From a checkpoint of a small transformer trained on Wikipedia.
Size: 12 layers, width 128, 4 heads of 32, MLP 512 squared ReLU.
Training: a variant of SOAP for these matrices, 5216 steps.
Each number is 500 + 40 x the weight over its row's rms, rounded and kept within 0 to 999. Layers, rows and columns count from 0. Numbers have three digits each. The size before them is the row's rms in percent of the matrix's.

# layer 3 attention query, 128x128, rms 0.406, rows 45-55, columns 0-127
099:432527512444515504519505554514437545455447471439446523496538493542448532510537425521508595535570522485499509566573465480529471512455452469483495527496440519467499531394524451494563453560429498521538476555480535446504455495560455562481513623472495539527466471502518453500566504523512460466439533484496558519493533519485493514481537452492572479493537492504606495544508509489496502490518
103:578544511434473472476507490441496481446492504530525457494495526470485489484503626523472497546464478549453555440449468474560519524548501485430478559463426473533572535504481537482498492512468501499572504423613556483497443502489541431486465507508467504492470473505529502449503466565531454457525412497507480469464431449554443460531536519536527467439528524547465473469467516556523559478517
100:439507486448514520499452524579558522468472485490420465447548439478480528533459386569495510486571503494528473523552534481497481473462520492502534493489552536486443562455567453496489507453523442463425504518444442497523483498523506504531530465502505403447501533494532578516498509459527510454439566541489580520477530470442527533478542504505525513520553558495551514470541519461429406538530
096:518492376513537485479529536523494487484496492524551494503457520438527522559480534537565541522497477490481522499478479503474494544488511495525556574506465528494554493596479585439506507501547468424514472500561548524425547445505507447480488536456495493503525445534481539525552430522374455505485487515457563457536424483494481506555439481449513463473499486501436483458471454534399536469461
090:421449575480473539553532518476505574488497465488551478460523482453547503516471466608469487554515558503496463533499529453490396501423502521479457462446520518533452489581525577474421554522486473482453505511493484485407507469486491433483528531489462545447494510511509520468602454475465502495481511497501504535555571443461464524474460525523461523511479588513490512556544502523438530518553
110:571453462481564514520397410530505470470485537531441489482448454463547498485467492502449544434448522525535520539526597454445506480583520495512503550498459599496469552459435518465489465544562527495560513436554495517481466472536457468475497425506488468536482456536473462507434488539442540490512480424473480472530460520446507534495497403512493479521558512445474489534503494461494491454515
098:434464535503445526483558550538485530436529587493468413523457495564473487506482513499454452467499462522512531434524544488530533439493472483559468513561507554487426509459484475547485543480482491551519472467506446516493392450601444443432447504512513538512573600552446448503537515482452459488525520456449506450538452536521450462517510522489453470459478483435511497483521497469500479490474
101:514533584450544564509524492473544464523524437531508439522569580535510501526494396455483523517500506555542485480526457511514516414521493452460490516469448536526464472569476530551489495449458506483502503528477518536534526402434508551451509510490510449557534540539526489525459456542536535502578479539516429519437469598552446498514477534426458510535486511466529488446514486487505439518423
115:471528450457562524496428463558459397487475498462436473528500522476378433551480556559457446560493509493491467520530507488464521519573410454523516536490500543490515511468509553487498509515571524542486485511482563576461518522486483526481536543581522480574529529528530417550481559492463541513510530505462480503505460502445476504483453545449585452453527442510485500494475443487490464511541
105:513477451571505495511449482496509454546501511455475483485507541535432521459495489497559540514516488475594514528566516516524492516484555450522517484582519508463484549540504527549485504482541509525517486533483545528418528478513585543578486498518485462423504495524468540484548524491572554453398513530442478461504518465521421500519460553406509390491493521428522510525560502428571463543478
108:499404525525473559556455510510560497501536532466503362532522536514495494503479528462522477439419434533518479477443469462522504443491446437556516452481484475506430556494497445560482585460498553580499488519477434553569488511538451454512541499575535509492412524500462515486470493479458555516474499478525474565465554502475495507443535472468456483420489507526507505489475544507476527541482
# layer 3 attention key, 128x128, rms 0.402, rows 45-55, columns 0-127
105:465420483530444499485473511472530512460540556555505542503475357477569496479466411497533518493480514544497508455499438585479489487585470418423507524472519542507511460515478468416399518434541485543484525493507505488531509523518563406497476427502529462486475511442459506500427507541468511475520510521559525523507491492509441466512520426465464523504550471436477541457485503486491480502514
104:552497484480567416460473534558516513479492554469490553559498463501484505542528422501467476460568454566547402525483457478510514493482468448555489529605512498505513478500534494494506494471509498489463476463586497463512482488463520456512459521563558491590558504551579537559547521452492510500488571505471487400511505451457533578471456505506501504520486545532530498492514528429475398529505
143:483537488495506545574516503483385480562536487496600450494407547525513502460568542482476496502479536477523504511530432487554494473522541512493495473507474496493507458489470488546513501527414582489515551530562465521497540538531492558518550546509439553458486513484435442474506514572440531553517448485494446485519524585555475573500506550494463520594471484536496467479443454578503508465464
104:540513511407511481522495553456564484449464513473484518518548478460497488508463564445533456470475461519502491485523541571538504493465453486472424526454499483475471568478401482568501487550449504491459516556500499504540498535521550479474518415538472460495515543458540505451469505485565430450510422526542521559580505526454539520440538448546436538523470514421526501572422487509482459474558
109:411568372550550520504474449452479536483473481586525525482518529513511535476477496475501527529461448502469494482508494533474575456537512552525504579566524534451563499448557445457480520479515474523476537572459528481524532465496540539492496520561540414477513488402400471503523531495509466519464497533473467464502513535510508495511442453524498513541489490493437544437480501441460486485400
105:499469476488495500517535584520489513510500541510535527516523478505476588515523488424464468503533492603605475440577482540539542543431537514540459482512503520521496557511473563523558549483474477505468517495448586540521563530486478525533465494523526516507502592574505430542561470521501473485542585487563516510524480513474462422507586565536493477459501445479562506516530463551517514543546
100:552506499497585497517542490507511493567561431470536510515508422566532526433480435536475522555465562562521475503489510521457486562575536534510513504509539428486555516516478436478566433516430439453474470449525546546416520569544508581484534523511518486543571496504500482582455540489471449453501509529527435491449538487504440458458553529472536486494541473504502506484490498521508498585484
121:414481533489496436607520497548498507439502482504487543501448516499489428513510590494510407458554573489469494523464596440491510555504530513535444497494473498466462476477568513500537532542503542504469454456439436466522483445525524554516515502493535601522460497457582438536473461427507520504456521485483530539479538467492537492487498474476583490447469464515512459572461526474473557522470
119:462508460513487486450607468436508512529462553453513479527468536510574471490549463479452426437519475573592492467487470517527537483532587511469451544528527430496537471479465550402567499486544484526503568492483459467429489519498524456469470465467496546550552496553462524438471463449529480508541475501512496461537504504542548522449557545530498479462477530505436453512419486545505428510516
113:500503570524474560507507532505555463569515479527431526501436485493503496495460475535459516427525467529474443462502503580492494543448499555513488545503507494458502474516436439474511475461466494510513487426463472436539543576519401525563484554467490425505498522513518479572454547521448450494534524474512487506548530491508504420411403524477551505504502600516461437494503437456538546540478
116:444527460574537446493465475513517543464468527532531506502519528535494524519503484530499438562556586513541547528484548521468489575543483482526550549484525489535589515501509500448544464509403447437433463507532454514447406408481501586484533459403485501477495486533510494548509447508533501481497475490544475404485535471542485451518537470470548521494522460516530536540575507563526544487506